python train.py --positions="rope" --tie_embeddings=false --init_std_up=0.0336 --warmup_steps=200 --decay_shape="linear" --batch_tokens=32768
Each number is 50 + 15 x the weight over its row's rms, rounded and kept within 0 to 99. Layers, rows and columns count from 0. The size before them is the row's rms in percent of the matrix's.

# up: layer 5 MLP up, 896x256, rms 0.165, rows 632-658, columns 128-255
# down: layer 5 MLP down (transposed), 896x256, rms 0.174, rows 632-658, columns 128-255
up632 093:47 72 32 41 48 51 24 10 47 56 17 66 49 58 47 14 58 50 35 42 71 46 64 65 42 17 59 66 59 58 31 76 75 62 46 23 61 74 70 43 58 60 16 57 65 34 48 80 50 53 57 36 54 56 88 59 45 57 55 76 62 60 73 56 87 61 59 59 56 61 54 66 29 51 58 30 42 32 31 32 44 49 42 59 66 54 52 68 34 53 35 28 45 51 52 28 78 50 61 22 69 48 89 40 66 40 38 68 42 34 33 52 29 47 41 52 56 48 47 29 37 67 50 40 64 38 35 41
down632 099:54 63 37 40 52 32 63 50 67 50 57 45 40 35 43 51 59 64 43 65 54 27 47 70 62 53 66 60 65 67 36 47 50 85 45 31 60 59 67 40 32 58 54 57 63 71 54 52 61 68 45 40 46 35 62 62 42 51 36 88 44 62 38 53 51 48 34 35 42 35 34 61 18 45 64 60 04 55 40 04 40 52 35 49 82 64 68 66 57 28 59 52 28 36 53 65 45 40 42 49 36 58 71 32 38 48 21 69 23 42 15 54 44 49 54 49 72 63 49 40 31 59 41 53 70 38 57 60
up633 096:50 67 09 42 31 49 36 48 64 30 62 33 61 68 53 40 70 62 41 41 52 77 28 54 82 63 44 60 55 62 53 51 64 49 80 63 60 57 47 62 50 38 77 47 62 20 37 21 72 42 56 40 34 60 27 35 70 26 12 66 41 35 34 58 80 43 58 36 29 31 57 43 34 52 44 74 68 30 42 53 30 25 42 41 68 76 72 38 66 47 34 73 44 45 65 61 32 32 69 53 49 63 41 58 40 51 37 52 69 66 76 35 64 43 70 50 33 39 75 34 32 31 39 43 62 52 93 63
down633 096:63 32 51 49 47 52 49 51 57 46 50 34 30 64 65 50 94 55 70 26 42 55 30 62 39 73 21 47 55 50 22 53 63 60 36 32 32 61 64 46 67 53 51 55 57 51 40 62 55 57 54 30 56 51 68 08 52 57 61 48 55 43 33 63 62 44 30 35 28 30 47 58 34 58 45 44 30 51 54 54 65 52 60 45 50 52 57 48 47 62 86 43 75 46 63 49 52 54 31 62 30 35 36 20 31 58 46 56 66 57 39 49 65 65 63 57 53 52 62 28 73 56 58 57 66 81 53 68
up634 097:47 58 27 36 54 49 50 47 54 40 49 54 39 29 55 40 38 57 37 65 53 53 33 49 36 41 81 64 77 49 41 35 56 55 70 25 50 49 50 41 40 53 41 59 66 57 72 48 72 64 47 75 63 69 58 60 44 65 66 50 33 26 37 20 36 57 57 68 27 27 34 78 45 70 45 40 48 78 76 60 46 43 23 53 62 47 33 39 71 42 44 52 46 53 73 55 50 56 40 19 62 53 24 40 81 46 44 70 65 39 41 65 59 47 80 57 52 46 49 32 65 76 51 29 56 53 52 37
down634 093:46 37 36 68 47 50 65 33 47 51 73 24 35 33 49 40 46 64 69 33 40 16 68 46 57 51 53 39 48 26 55 34 43 59 55 34 44 35 29 61 41 48 66 52 45 70 45 33 33 70 58 56 60 36 59 66 68 11 67 61 64 65 28 60 51 53 35 74 61 51 55 52 77 47 20 45 53 60 46 36 64 55 67 66 33 53 58 83 49 66 55 28 83 37 43 44 69 63 49 27 31 40 39 25 37 62 50 39 65 45 38 35 46 52 48 64 26 50 36 37 22 88 51 56 46 47 80 61
up635 100:64 67 47 52 53 47 30 44 60 39 40 52 69 95 23 40 47 55 31 31 46 79 54 67 62 28 39 58 73 59 38 50 53 36 41 45 61 41 18 57 73 64 56 52 76 21 61 74 30 26 45 68 50 43 35 34 59 64 44 68 57 55 50 40 39 66 40 49 23 58 42 73 64 36 81 74 31 34 54 60 50 38 61 46 41 51 63 57 47 53 21 55 46 31 51 65 76 30 56 48 58 19 51 20 53 67 73 56 63 22 51 44 68 53 57 18 61 71 32 67 27 54 16 17 54 22 72 42
down635 098:59 29 76 53 48 48 38 42 73 75 59 63 30 55 36 45 50 52 60 47 58 44 60 42 36 37 59 50 56 28 45 60 44 41 64 30 40 60 64 46 63 33 57 41 56 64 52 57 42 49 52 37 64 56 26 41 27 54 51 42 49 65 85 62 68 52 40 60 57 42 45 65 46 58 61 44 63 55 73 34 36 64 29 45 60 51 73 36 52 50 65 42 25 29 80 14 50 53 59 30 68 59 56 57 10 35 81 71 55 45 40 08 56 70 42 52 64 53 59 54 39 64 45 34 47 44 42 63
up636 095:59 31 72 58 54 57 63 47 65 36 79 66 43 67 66 35 50 07 50 40 28 68 38 18 61 44 48 74 36 61 60 44 51 70 60 39 41 37 67 62 47 57 38 53 55 27 73 76 42 51 30 40 47 55 47 54 44 28 70 37 43 80 64 52 40 40 52 50 48 32 60 26 39 61 51 50 61 88 50 58 60 50 39 49 74 41 69 51 28 42 23 67 26 39 34 81 56 65 68 27 77 52 32 55 43 35 42 67 65 41 52 48 45 37 55 47 47 52 37 51 33 26 59 64 67 64 51 70
down636 088:46 37 53 38 76 39 44 47 81 50 42 42 40 47 63 49 31 39 35 51 66 34 27 19 51 32 63 57 72 56 54 30 49 60 43 63 41 60 60 59 49 46 35 51 61 39 57 69 47 60 32 47 65 58 29 46 57 48 64 40 44 86 62 63 13 43 67 46 30 08 70 38 38 38 36 41 53 71 46 63 53 63 31 64 34 39 48 29 56 30 13 56 49 84 75 54 62 84 43 48 41 62 41 28 53 48 69 37 53 46 28 64 66 35 62 47 50 32 73 14 57 50 57 39 29 74 54 53
up637 098:52 39 53 46 38 41 68 58 51 29 50 57 67 74 41 74 60 57 57 29 46 84 47 35 51 61 57 66 85 54 80 26 32 58 29 63 63 58 39 55 38 37 29 60 54 55 43 69 67 41 45 47 52 69 56 59 38 53 51 43 30 47 09 55 46 60 63 20 43 63 35 47 32 53 31 47 50 65 45 66 37 35 43 51 52 41 58 87 26 32 31 25 24 66 35 63 89 59 63 62 51 36 51 69 37 43 69 60 26 22 15 41 53 52 32 60 38 49 44 31 21 45 44 64 40 31 55 60
down637 092:63 51 43 74 30 74 40 53 26 46 55 50 52 33 39 48 52 55 23 64 37 48 42 49 68 55 41 31 43 65 76 88 75 60 56 48 65 49 29 59 50 51 51 57 46 87 52 62 47 55 50 77 51 57 61 26 48 35 47 67 86 57 34 39 18 22 22 42 42 56 63 62 50 52 62 47 29 59 39 51 54 75 57 47 19 40 21 39 69 51 44 40 29 57 55 34 70 50 49 35 16 66 43 46 32 65 66 39 37 65 66 32 46 49 41 72 52 52 37 44 39 39 23 42 68 36 73 60
up638 102:40 29 31 48 63 55 56 72 66 59 55 33 40 64 47 37 16 33 76 63 36 68 57 66 56 66 67 50 83 52 57 65 66 42 61 70 74 43 55 55 40 46 49 33 46 45 61 63 37 53 62 33 37 54 35 48 61 45 52 52 27 49 54 60 32 45 51 46 52 72 31 38 49 50 39 55 67 32 75 33 47 32 50 55 61 55 22 28 55 48 73 28 69 33 62 58 58 44 59 37 51 41 26 38 49 76 65 41 42 57 35 67 80 42 27 70 45 72 74 43 47 49 59 48 45 51 65 52
down638 100:55 27 66 50 55 38 58 50 11 39 50 64 50 30 46 52 56 47 66 67 54 63 69 97 58 76 41 54 60 51 18 58 22 55 54 30 35 50 21 38 49 34 69 62 59 50 70 39 12 40 74 60 61 45 20 46 25 56 68 23 57 17 23 54 75 32 53 45 60 50 33 49 55 63 48 28 53 48 37 44 40 39 71 51 70 69 62 48 38 16 39 62 61 37 60 41 42 66 26 68 53 58 34 31 34 41 51 41 56 60 32 49 46 34 53 38 52 34 41 67 28 62 45 55 69 50 50 58
up639 099:45 78 54 55 73 66 31 68 46 63 56 37 99 50 31 55 68 42 21 60 57 57 55 38 47 51 38 32 33 41 75 43 39 55 19 43 53 55 48 62 63 25 53 60 70 62 91 32 58 68 57 42 49 52 31 48 49 54 51 34 43 43 53 48 40 45 49 70 51 70 67 71 41 71 42 53 04 36 31 44 70 68 44 71 64 34 67 19 59 46 20 45 48 44 35 36 51 59 29 68 53 42 55 44 56 30 45 45 73 88 42 90 26 40 36 56 42 78 57 34 58 45 49 40 42 57 51 68
down639 098:49 50 46 43 58 62 78 55 68 68 39 62 31 24 60 32 78 36 66 45 49 25 48 40 54 42 51 55 52 72 52 42 62 52 38 42 47 59 42 42 79 66 52 50 75 59 62 67 69 44 15 51 45 45 41 21 46 71 12 63 65 46 53 53 85 54 75 63 68 17 47 34 29 40 57 49 49 50 51 65 58 49 45 49 44 50 67 54 46 58 52 53 80 24 45 44 39 46 36 56 40 33 27 56 52 40 55 60 49 62 35 39 49 55 51 48 51 44 42 44 66 32 35 39 39 82 54 46
up640 097:54 51 42 38 53 29 28 58 51 17 27 53 57 61 55 38 48 55 45 71 42 49 45 24 60 70 34 50 74 50 85 46 27 42 67 43 20 40 48 53 60 21 67 44 51 31 42 40 66 46 55 59 24 40 55 55 50 42 33 61 46 30 47 71 55 66 51 73 27 76 66 47 61 57 90 49 57 64 83 63 43 55 49 48 35 72 45 37 53 65 62 63 63 28 44 52 82 45 80 57 51 38 29 64 41 48 38 41 57 61 43 49 48 37 49 80 58 45 58 72 28 64 31 33 56 30 52 48
down640 089:57 36 60 57 45 51 66 68 67 63 48 35 37 41 29 57 55 35 60 50 75 53 56 52 48 54 47 57 65 13 38 40 41 19 50 47 47 67 41 57 70 46 58 57 70 28 72 80 59 62 27 40 52 34 36 67 62 38 48 55 46 35 58 36 70 29 71 67 70 60 48 35 48 63 67 42 28 69 59 50 59 57 58 56 76 43 51 46 48 56 52 51 57 54 50 71 52 54 50 66 33 33 53 61 56 51 46 72 79 59 30 48 46 42 25 51 40 40 77 39 36 68 60 52 59 50 45 57
up641 093:66 57 29 48 54 56 45 45 66 55 51 19 69 31 46 43 57 73 59 50 31 60 65 70 42 49 47 58 65 49 43 36 44 22 36 34 65 77 81 65 61 65 59 42 34 24 52 41 39 55 63 52 51 47 36 40 44 66 52 30 67 44 53 84 50 50 39 40 35 86 48 58 66 17 50 46 49 72 34 42 56 38 65 61 45 67 54 48 42 35 40 25 38 37 26 46 39 26 57 22 60 57 37 59 61 48 58 25 54 56 58 69 46 55 52 56 58 56 49 80 29 63 77 54 61 51 36 40
down641 089:49 65 58 30 46 30 39 46 19 50 35 62 54 32 36 52 29 37 65 30 62 42 27 68 59 73 51 24 41 68 65 34 39 48 09 50 47 60 52 72 55 75 31 75 51 19 51 65 33 71 83 65 35 51 59 42 50 35 65 36 53 74 53 67 18 42 48 46 33 47 79 70 54 19 59 54 44 44 41 39 59 53 75 58 61 70 64 54 47 75 77 46 75 27 46 35 42 51 37 49 75 64 65 57 59 48 43 45 53 50 26 32 47 71 53 30 73 41 44 74 61 43 77 40 41 46 49 82
up642 101:60 43 40 58 81 77 56 52 36 70 54 75 42 30 46 40 59 50 73 50 36 61 50 53 65 48 65 48 26 40 12 69 68 45 51 58 42 49 37 23 49 41 62 80 45 55 67 47 55 34 66 68 36 35 19 85 35 57 43 67 83 70 54 64 56 56 72 73 42 60 32 32 38 46 69 76 50 62 72 60 52 50 61 53 63 32 55 38 52 44 43 52 40 38 61 49 62 05 75 70 38 48 68 36 29 35 43 51 52 41 67 66 49 48 39 27 56 79 41 50 49 43 42 34 40 33 46 54
down642 101:23 13 76 45 51 16 52 48 45 57 37 59 62 82 65 51 60 63 37 68 30 41 51 31 34 62 63 59 58 60 59 66 50 39 28 35 31 60 65 30 35 57 30 64 62 42 40 52 44 49 55 72 71 58 26 29 82 61 22 67 61 48 64 47 40 64 39 28 43 60 41 50 24 33 59 58 41 40 41 41 79 49 61 23 30 37 92 63 41 32 52 32 43 56 36 69 56 43 62 48 10 50 26 50 53 47 68 44 51 51 48 46 64 39 67 56 43 42 34 21 47 54 60 60 16 51 48 31
up643 099:47 37 53 28 83 51 52 51 61 26 33 47 55 44 53 78 51 50 58 39 21 27 85 63 48 54 57 62 31 55 57 65 48 63 49 47 56 33 52 75 59 69 50 61 40 55 51 42 51 59 51 08 52 72 42 58 44 29 79 76 55 34 47 42 40 27 62 69 36 44 48 15 36 62 86 42 51 53 51 66 52 38 71 34 65 47 60 57 42 52 30 69 56 32 52 49 54 60 09 62 64 40 18 25 66 55 40 15 47 34 69 39 43 33 70 57 64 58 42 66 59 63 67 60 33 30 52 39
down643 099:10 46 10 36 34 61 62 72 52 48 33 56 64 43 38 80 12 45 50 38 59 60 76 64 42 51 48 52 37 62 65 57 61 56 43 58 56 67 31 71 22 46 54 53 68 08 49 42 77 51 81 39 62 37 50 52 47 58 54 38 53 57 51 44 54 54 41 58 55 46 49 41 57 50 50 62 46 37 42 54 74 50 27 48 26 31 68 22 61 61 58 57 53 49 55 50 41 57 63 40 36 89 51 50 37 50 53 12 40 49 63 72 52 93 37 40 48 53 29 63 50 50 38 44 74 62 43 65
up644 099:51 46 37 27 30 64 24 54 61 36 29 40 58 46 80 44 58 76 52 41 50 56 37 53 37 46 54 44 48 54 51 47 57 18 33 49 74 68 40 57 48 72 54 62 55 68 44 64 62 70 47 65 33 83 42 58 00 43 51 60 31 26 55 28 55 65 19 54 42 31 67 59 20 56 75 64 71 18 55 60 75 47 31 52 41 48 36 65 73 86 67 42 28 47 56 55 56 38 42 67 39 55 63 68 44 38 49 47 48 50 22 39 60 37 43 39 37 45 34 41 61 68 68 61 79 53 27 33
down644 093:67 36 65 46 57 34 62 24 39 60 52 64 54 43 57 54 74 20 38 60 63 66 57 39 34 49 23 49 37 20 60 35 42 67 52 42 33 39 60 68 38 67 47 65 50 59 64 53 18 64 49 63 45 49 49 79 58 67 58 39 47 54 46 40 53 63 47 27 50 44 40 63 41 49 38 63 50 49 53 90 46 69 42 40 46 35 38 45 52 44 57 39 44 41 37 21 37 16 58 40 46 52 66 41 64 47 39 22 59 72 92 52 33 30 44 64 73 53 37 34 58 34 41 63 54 63 47 40
up645 111:56 33 63 62 64 24 47 56 37 51 28 35 49 31 47 45 70 70 48 53 62 60 21 55 31 42 58 53 34 43 67 65 72 49 75 54 46 32 81 58 52 44 28 46 45 59 58 20 33 58 19 31 73 62 52 57 51 68 55 42 32 58 49 35 49 31 67 54 37 64 34 41 72 38 20 49 54 57 59 36 30 31 51 42 36 64 61 35 26 42 71 47 43 60 46 28 28 53 61 33 49 61 37 71 56 99 45 12 55 86 58 70 72 35 83 51 57 47 39 83 69 63 61 62 33 39 66 62
down645 116:57 33 48 69 40 27 45 64 61 28 61 47 55 69 52 19 72 58 68 46 31 41 27 69 53 42 51 66 56 48 82 56 30 49 88 33 35 40 64 39 71 34 46 37 85 61 71 25 31 60 48 57 51 76 36 37 34 62 54 46 62 44 38 28 36 43 59 43 43 37 17 41 38 51 66 51 49 62 56 60 26 39 38 61 55 54 20 09 38 65 60 49 61 67 56 72 04 23 39 59 36 49 24 55 53 54 63 31 55 64 59 73 45 25 64 44 54 52 28 60 55 66 44 62 49 67 29 50
up646 102:79 53 69 63 46 32 81 56 44 60 57 33 42 28 73 87 24 36 45 62 58 21 43 48 49 71 49 49 49 69 26 71 49 72 57 85 46 67 51 54 45 51 41 24 55 68 66 53 69 43 47 28 43 32 52 60 29 54 54 61 63 55 54 35 43 41 56 51 78 46 19 51 88 48 42 59 50 49 35 59 27 44 33 54 70 65 41 24 51 56 60 66 66 39 62 48 40 32 35 40 38 63 55 62 48 48 50 73 59 52 63 67 58 50 24 38 40 36 45 73 27 50 52 46 92 53 45 29
down646 097:40 33 45 33 67 38 70 70 67 64 42 09 63 55 63 47 59 54 52 50 42 68 27 67 67 47 62 64 05 35 36 55 72 47 56 39 61 56 51 39 50 35 15 40 30 46 58 67 37 71 50 46 57 44 40 48 78 31 65 39 69 63 61 78 38 44 35 66 52 42 68 35 46 80 45 68 31 33 39 42 59 19 30 78 57 34 60 50 30 44 59 72 49 29 61 39 50 45 55 84 38 36 53 75 46 30 33 81 47 41 56 40 66 63 55 38 32 41 51 36 25 61 45 39 58 49 45 56
up647 100:33 57 47 44 51 41 50 25 43 75 54 37 67 58 60 62 50 52 49 46 28 62 66 76 13 31 58 70 54 52 76 36 53 75 70 38 66 28 84 67 90 37 44 25 65 47 49 63 60 26 49 68 44 48 58 50 46 73 74 18 56 66 55 43 51 56 48 41 52 51 43 52 55 42 43 48 61 49 42 62 62 53 23 53 45 52 77 63 39 40 46 16 20 29 49 45 40 57 50 47 49 42 20 40 68 48 31 65 68 71 52 39 62 24 63 60 72 65 45 40 41 33 38 65 57 35 56 48
down647 093:52 68 52 32 52 22 54 54 52 77 41 44 83 42 61 74 49 48 47 62 31 63 71 80 49 63 49 35 22 60 69 49 33 47 38 51 24 39 26 53 67 65 64 43 53 64 69 31 67 15 14 62 38 31 57 59 62 61 63 27 55 52 64 63 26 40 31 73 61 87 24 68 45 65 46 52 78 35 43 58 53 73 54 52 32 44 33 54 44 64 26 43 28 70 27 52 60 62 35 52 68 76 49 53 59 37 46 60 50 18 34 25 81 69 64 59 70 22 39 55 34 46 49 59 60 60 61 54
up648 102:54 34 49 51 42 38 52 60 23 39 50 57 91 44 39 50 67 63 39 35 61 24 53 35 40 42 20 43 53 40 67 19 61 61 38 30 70 39 59 20 37 28 31 53 65 68 55 78 22 50 39 53 45 43 33 63 40 72 63 75 67 55 57 51 80 51 56 55 55 51 26 49 18 31 45 57 64 35 47 53 46 46 50 70 53 43 70 50 45 52 39 54 61 65 46 56 26 64 47 65 62 47 50 47 51 64 65 36 41 38 33 68 71 53 59 41 60 36 36 33 45 67 39 46 34 50 67 53
down648 098:32 44 43 37 35 63 62 71 40 56 67 24 52 26 62 70 50 31 59 51 64 68 78 49 61 73 45 62 44 28 50 59 55 44 77 51 71 72 60 78 53 52 32 35 36 54 55 38 36 46 48 51 23 35 42 63 52 37 57 29 49 42 53 28 50 58 44 49 51 75 51 80 68 26 50 37 41 37 47 50 27 15 50 54 27 55 64 76 27 51 33 40 66 47 61 45 42 65 24 29 48 49 69 39 81 30 36 48 54 29 56 39 55 42 35 57 49 67 28 71 33 30 28 50 62 54 53 38
up649 086:42 62 07 50 52 45 36 52 54 40 89 30 89 66 51 31 57 17 47 77 34 44 13 52 36 50 77 55 75 56 52 35 26 64 62 33 54 53 48 47 62 57 40 52 65 25 49 53 34 85 42 52 30 64 58 34 65 53 59 66 29 48 72 64 34 59 52 42 61 50 54 70 39 39 48 30 42 73 00 66 15 47 56 75 53 54 49 70 48 87 49 64 32 62 47 60 57 64 47 50 63 42 42 42 62 39 61 62 63 37 72 41 57 30 62 63 42 49 67 29 49 50 42 81 62 72 50 67
down649 103:36 48 45 48 56 81 33 39 55 09 59 29 47 58 60 51 40 02 49 29 36 43 43 59 46 46 73 68 49 30 40 58 76 42 60 46 56 51 34 57 33 67 30 57 90 37 31 39 30 71 41 23 49 66 63 25 58 57 70 48 60 33 58 46 68 43 79 61 20 32 51 70 39 15 56 30 61 48 25 49 55 42 18 65 84 59 53 49 37 59 44 41 38 73 39 45 60 65 44 36 61 41 40 66 46 43 66 54 60 35 51 71 22 26 57 67 49 53 43 73 68 54 42 65 50 43 51 65
up650 104:37 32 59 66 52 45 41 54 61 76 45 60 36 43 35 44 49 54 52 63 31 52 71 52 56 68 53 29 57 55 59 59 66 33 78 56 54 53 43 63 50 48 14 35 52 39 49 54 40 65 54 24 44 20 27 69 64 62 35 59 49 64 27 47 45 49 92 26 45 44 55 34 32 51 27 54 15 62 47 58 35 69 45 37 43 35 22 42 47 58 41 57 55 63 30 32 55 46 24 50 36 12 44 52 63 78 61 70 48 59 67 38 34 65 54 30 46 61 34 37 51 48 50 88 38 63 56 49
down650 104:53 45 46 60 96 50 34 65 35 53 38 38 60 40 55 55 51 46 52 50 48 26 32 31 35 60 42 28 39 93 63 39 32 43 81 74 42 69 31 48 41 29 44 63 59 65 30 43 46 64 32 30 23 51 46 60 49 62 49 61 50 52 36 56 65 58 43 55 40 24 66 47 70 59 52 55 35 48 64 42 68 49 26 47 43 43 42 31 35 45 39 52 27 58 62 67 38 38 60 48 81 54 40 71 83 62 32 70 85 67 39 64 44 70 36 77 48 62 64 40 35 36 43 42 61 50 49 44
up651 099:46 30 49 69 43 47 46 45 58 65 32 45 61 53 63 32 72 36 41 63 42 39 37 50 47 36 53 46 65 78 48 51 36 75 42 58 36 51 46 29 37 43 31 55 30 62 47 34 60 57 28 40 40 70 27 56 56 61 48 47 41 47 70 40 30 54 50 40 46 71 78 55 19 21 48 47 56 43 67 17 70 50 44 63 36 45 70 77 41 09 48 74 59 51 57 83 54 58 59 66 60 44 56 42 55 60 70 65 41 32 48 44 13 60 32 62 62 56 73 67 37 51 58 74 38 21 50 43
down651 090:39 49 58 54 59 54 39 42 48 37 73 42 36 32 43 41 54 26 65 67 72 35 56 60 26 45 68 69 48 83 31 59 67 54 54 22 20 62 54 24 49 63 67 26 43 58 21 17 45 46 62 42 50 58 40 52 72 64 57 56 56 77 52 72 79 54 51 52 31 60 31 51 63 43 59 43 50 36 49 30 52 62 43 24 35 49 59 48 17 41 58 65 54 54 37 43 54 38 52 13 47 26 38 44 48 08 57 54 50 52 32 51 59 22 38 59 35 61 60 45 39 46 64 52 65 69 52 62
up652 097:38 52 47 42 65 37 27 72 37 48 23 45 54 36 49 41 52 55 39 69 35 47 20 38 22 45 58 38 75 71 46 71 50 62 52 55 37 34 76 63 61 44 34 44 57 54 20 70 47 49 74 31 66 53 63 73 49 40 59 57 39 44 55 72 33 61 59 45 56 48 31 56 32 58 34 31 56 34 52 64 37 52 45 49 45 58 67 45 34 61 46 47 54 69 67 50 55 81 63 41 54 58 48 57 30 64 60 57 68 50 45 56 54 71 51 78 61 46 68 56 34 63 65 35 27 65 41 68
down652 097:50 59 57 21 83 47 65 57 45 49 56 46 13 74 39 46 67 67 82 41 43 55 53 67 58 78 42 59 54 40 44 35 37 37 43 68 31 67 54 59 64 39 47 08 54 27 31 50 38 40 28 36 38 66 44 34 56 26 34 31 48 68 36 44 35 54 25 41 39 53 45 37 62 62 57 47 52 59 47 27 42 47 55 42 76 84 44 55 41 73 56 34 68 48 49 39 26 40 55 79 57 38 32 65 46 53 38 47 48 43 52 23 58 29 53 36 51 65 71 35 73 70 67 68 43 42 48 70
up653 100:62 42 54 45 49 20 46 41 59 56 40 70 31 52 58 43 54 51 23 54 48 45 39 41 62 25 66 42 19 51 74 56 59 57 55 57 53 38 23 51 33 82 44 59 84 40 42 56 62 44 73 55 33 47 53 64 59 36 52 69 53 21 72 68 40 53 42 74 37 32 67 68 20 71 48 32 54 63 83 41 55 45 53 62 53 00 36 40 36 54 37 52 57 83 54 54 31 35 58 38 69 28 66 80 64 62 64 63 44 42 50 57 48 36 63 68 66 62 37 47 50 64 69 13 41 50 48 67
down653 100:34 38 72 48 78 62 50 51 63 13 42 45 55 57 79 47 61 35 29 66 40 44 43 60 56 51 43 39 70 61 40 51 53 40 48 49 50 37 50 65 43 59 51 44 49 16 56 35 57 38 40 40 40 52 55 38 61 40 27 67 47 50 65 50 56 59 30 66 37 60 84 48 82 55 69 52 65 58 68 60 48 35 49 52 74 71 40 63 76 47 12 41 37 64 36 51 42 09 59 38 40 63 29 48 84 49 44 52 33 53 65 33 57 48 62 66 46 59 47 59 45 68 40 36 77 59 55 34
up654 100:48 62 72 48 57 34 68 50 30 48 68 10 62 39 07 47 53 25 46 43 56 54 44 60 28 54 47 57 49 54 44 59 29 51 51 72 30 58 31 55 38 26 65 31 68 55 52 51 59 74 38 58 41 53 35 72 39 57 82 60 43 64 60 30 52 56 57 69 68 27 53 53 58 47 82 38 49 43 48 43 48 68 85 46 68 47 38 50 46 58 64 49 36 68 63 72 55 41 63 57 69 59 47 53 52 65 49 44 51 94 24 42 59 24 80 94 43 64 47 50 69 27 47 28 17 44 89 61
down654 100:74 28 65 51 62 30 65 48 49 69 60 51 68 35 57 42 28 40 30 56 63 57 65 58 54 30 53 58 67 58 40 15 50 54 39 34 58 50 82 45 05 58 27 57 63 58 38 63 32 36 67 72 63 60 54 20 49 30 42 47 52 82 64 47 58 16 47 33 39 42 56 52 41 24 58 42 46 33 66 70 46 23 64 38 72 64 59 72 29 56 56 72 27 48 67 42 41 44 53 65 55 48 31 55 31 52 79 60 62 56 47 42 58 27 42 68 77 55 47 50 73 48 27 32 70 69 10 39
up655 095:47 35 21 71 37 51 31 39 42 50 62 49 09 53 29 58 51 68 24 71 81 44 24 55 60 55 57 44 28 57 39 44 56 86 26 32 71 50 58 51 48 25 46 52 43 54 49 49 45 70 45 52 39 48 49 59 47 53 44 41 47 61 44 49 38 68 57 39 29 28 66 40 49 42 77 68 59 65 57 48 42 56 62 40 16 41 46 61 35 68 43 50 47 47 26 54 29 27 70 34 27 64 75 08 55 55 29 68 52 72 76 73 61 73 54 56 72 41 59 54 56 46 47 34 32 70 18 26
down655 088:35 14 62 35 64 47 57 40 32 49 56 66 43 41 27 43 56 56 42 87 60 44 36 58 75 49 49 35 27 53 61 71 56 47 21 50 36 48 34 37 45 39 59 42 62 30 58 42 65 70 60 63 69 50 71 55 51 34 42 53 56 65 47 51 62 49 59 47 67 47 61 34 21 56 59 64 37 42 39 43 47 30 41 72 71 34 62 56 58 48 52 49 13 26 19 56 52 64 43 32 33 33 39 53 51 12 41 38 77 43 40 43 68 25 76 35 45 45 60 50 71 41 47 80 48 58 57 72
up656 094:60 72 41 75 54 62 52 51 55 22 40 23 37 42 55 43 52 21 38 37 41 52 37 68 54 47 75 64 63 53 52 54 31 52 58 49 32 57 49 59 42 52 76 59 48 46 41 46 50 25 54 54 54 31 17 36 57 13 47 41 61 58 34 41 64 64 84 52 89 39 44 35 56 48 43 67 54 76 60 43 33 36 41 43 73 57 26 29 47 65 48 22 31 37 61 61 28 29 69 42 43 66 64 92 59 51 52 51 41 65 23 30 49 50 41 53 59 52 43 76 41 34 51 67 76 53 40 53
down656 089:60 38 51 56 56 44 46 46 56 33 76 53 47 38 47 52 67 43 45 47 17 53 55 66 51 57 52 48 70 55 66 28 39 43 58 29 38 42 52 52 80 25 66 28 27 54 24 43 65 14 17 43 37 47 24 71 61 36 52 51 66 62 80 53 62 07 56 79 74 46 60 46 91 43 44 58 54 50 63 44 41 51 70 72 42 41 24 47 41 33 32 29 43 53 56 53 46 12 74 44 65 34 55 57 49 70 29 37 43 48 60 42 53 31 67 37 61 40 56 74 26 29 52 61 75 46 26 53
up657 097:45 66 59 72 56 38 52 65 73 39 48 36 34 50 46 63 36 58 40 47 31 80 81 38 42 89 62 29 52 33 71 58 43 56 31 66 61 42 54 33 81 52 40 53 47 32 45 70 24 55 38 71 33 53 53 40 54 43 41 16 48 38 44 49 35 54 48 51 40 42 72 41 45 38 57 51 38 29 51 49 32 71 47 32 46 70 40 77 46 57 48 56 28 52 66 68 64 41 60 58 71 56 85 55 56 48 53 66 55 55 45 44 49 38 75 30 53 45 65 80 81 48 54 51 61 36 37 51
down657 096:37 36 56 43 31 44 48 49 20 60 53 62 53 89 40 83 42 26 75 67 82 49 53 76 52 67 51 61 75 37 59 54 56 46 47 54 52 50 54 70 36 49 40 43 56 51 51 42 39 47 40 38 41 49 47 53 64 40 32 40 58 36 46 55 61 69 43 56 64 35 45 50 25 34 37 69 60 41 40 44 43 52 42 34 56 68 29 34 58 52 41 73 48 48 56 43 56 52 61 77 52 45 63 23 87 56 56 43 45 52 51 74 43 48 50 40 47 76 57 66 34 32 66 53 31 20 50 61
up658 100:62 62 60 88 28 58 20 51 47 75 51 53 46 23 78 80 60 74 44 65 62 50 64 56 75 44 27 56 46 31 52 36 68 70 61 22 35 50 50 26 35 30 30 51 37 55 61 43 33 38 70 42 47 46 32 34 52 33 38 64 65 61 34 78 45 49 41 67 60 25 53 40 38 28 53 73 43 50 44 40 38 40 44 41 23 41 42 44 71 53 61 51 61 54 52 76 38 44 61 50 36 66 42 33 59 58 33 79 60 34 77 13 52 61 59 49 28 21 71 55 50 41 30 40 33 55 56 62
down658 100:53 41 30 60 58 64 45 44 51 50 65 46 85 57 50 47 18 39 53 64 66 65 57 34 54 56 59 45 45 34 44 67 35 79 44 62 60 62 64 24 31 41 66 54 26 39 23 55 65 37 30 73 53 40 37 40 50 60 43 42 48 22 68 53 35 28 44 51 51 29 15 76 50 39 30 49 49 50 66 64 46 56 25 61 74 55 39 60 41 36 41 68 24 33 34 42 90 68 31 50 50 63 60 58 35 63 65 61 32 65 66 33 57 38 59 51 40 59 27 39 59 36 55 73 17 57 61 50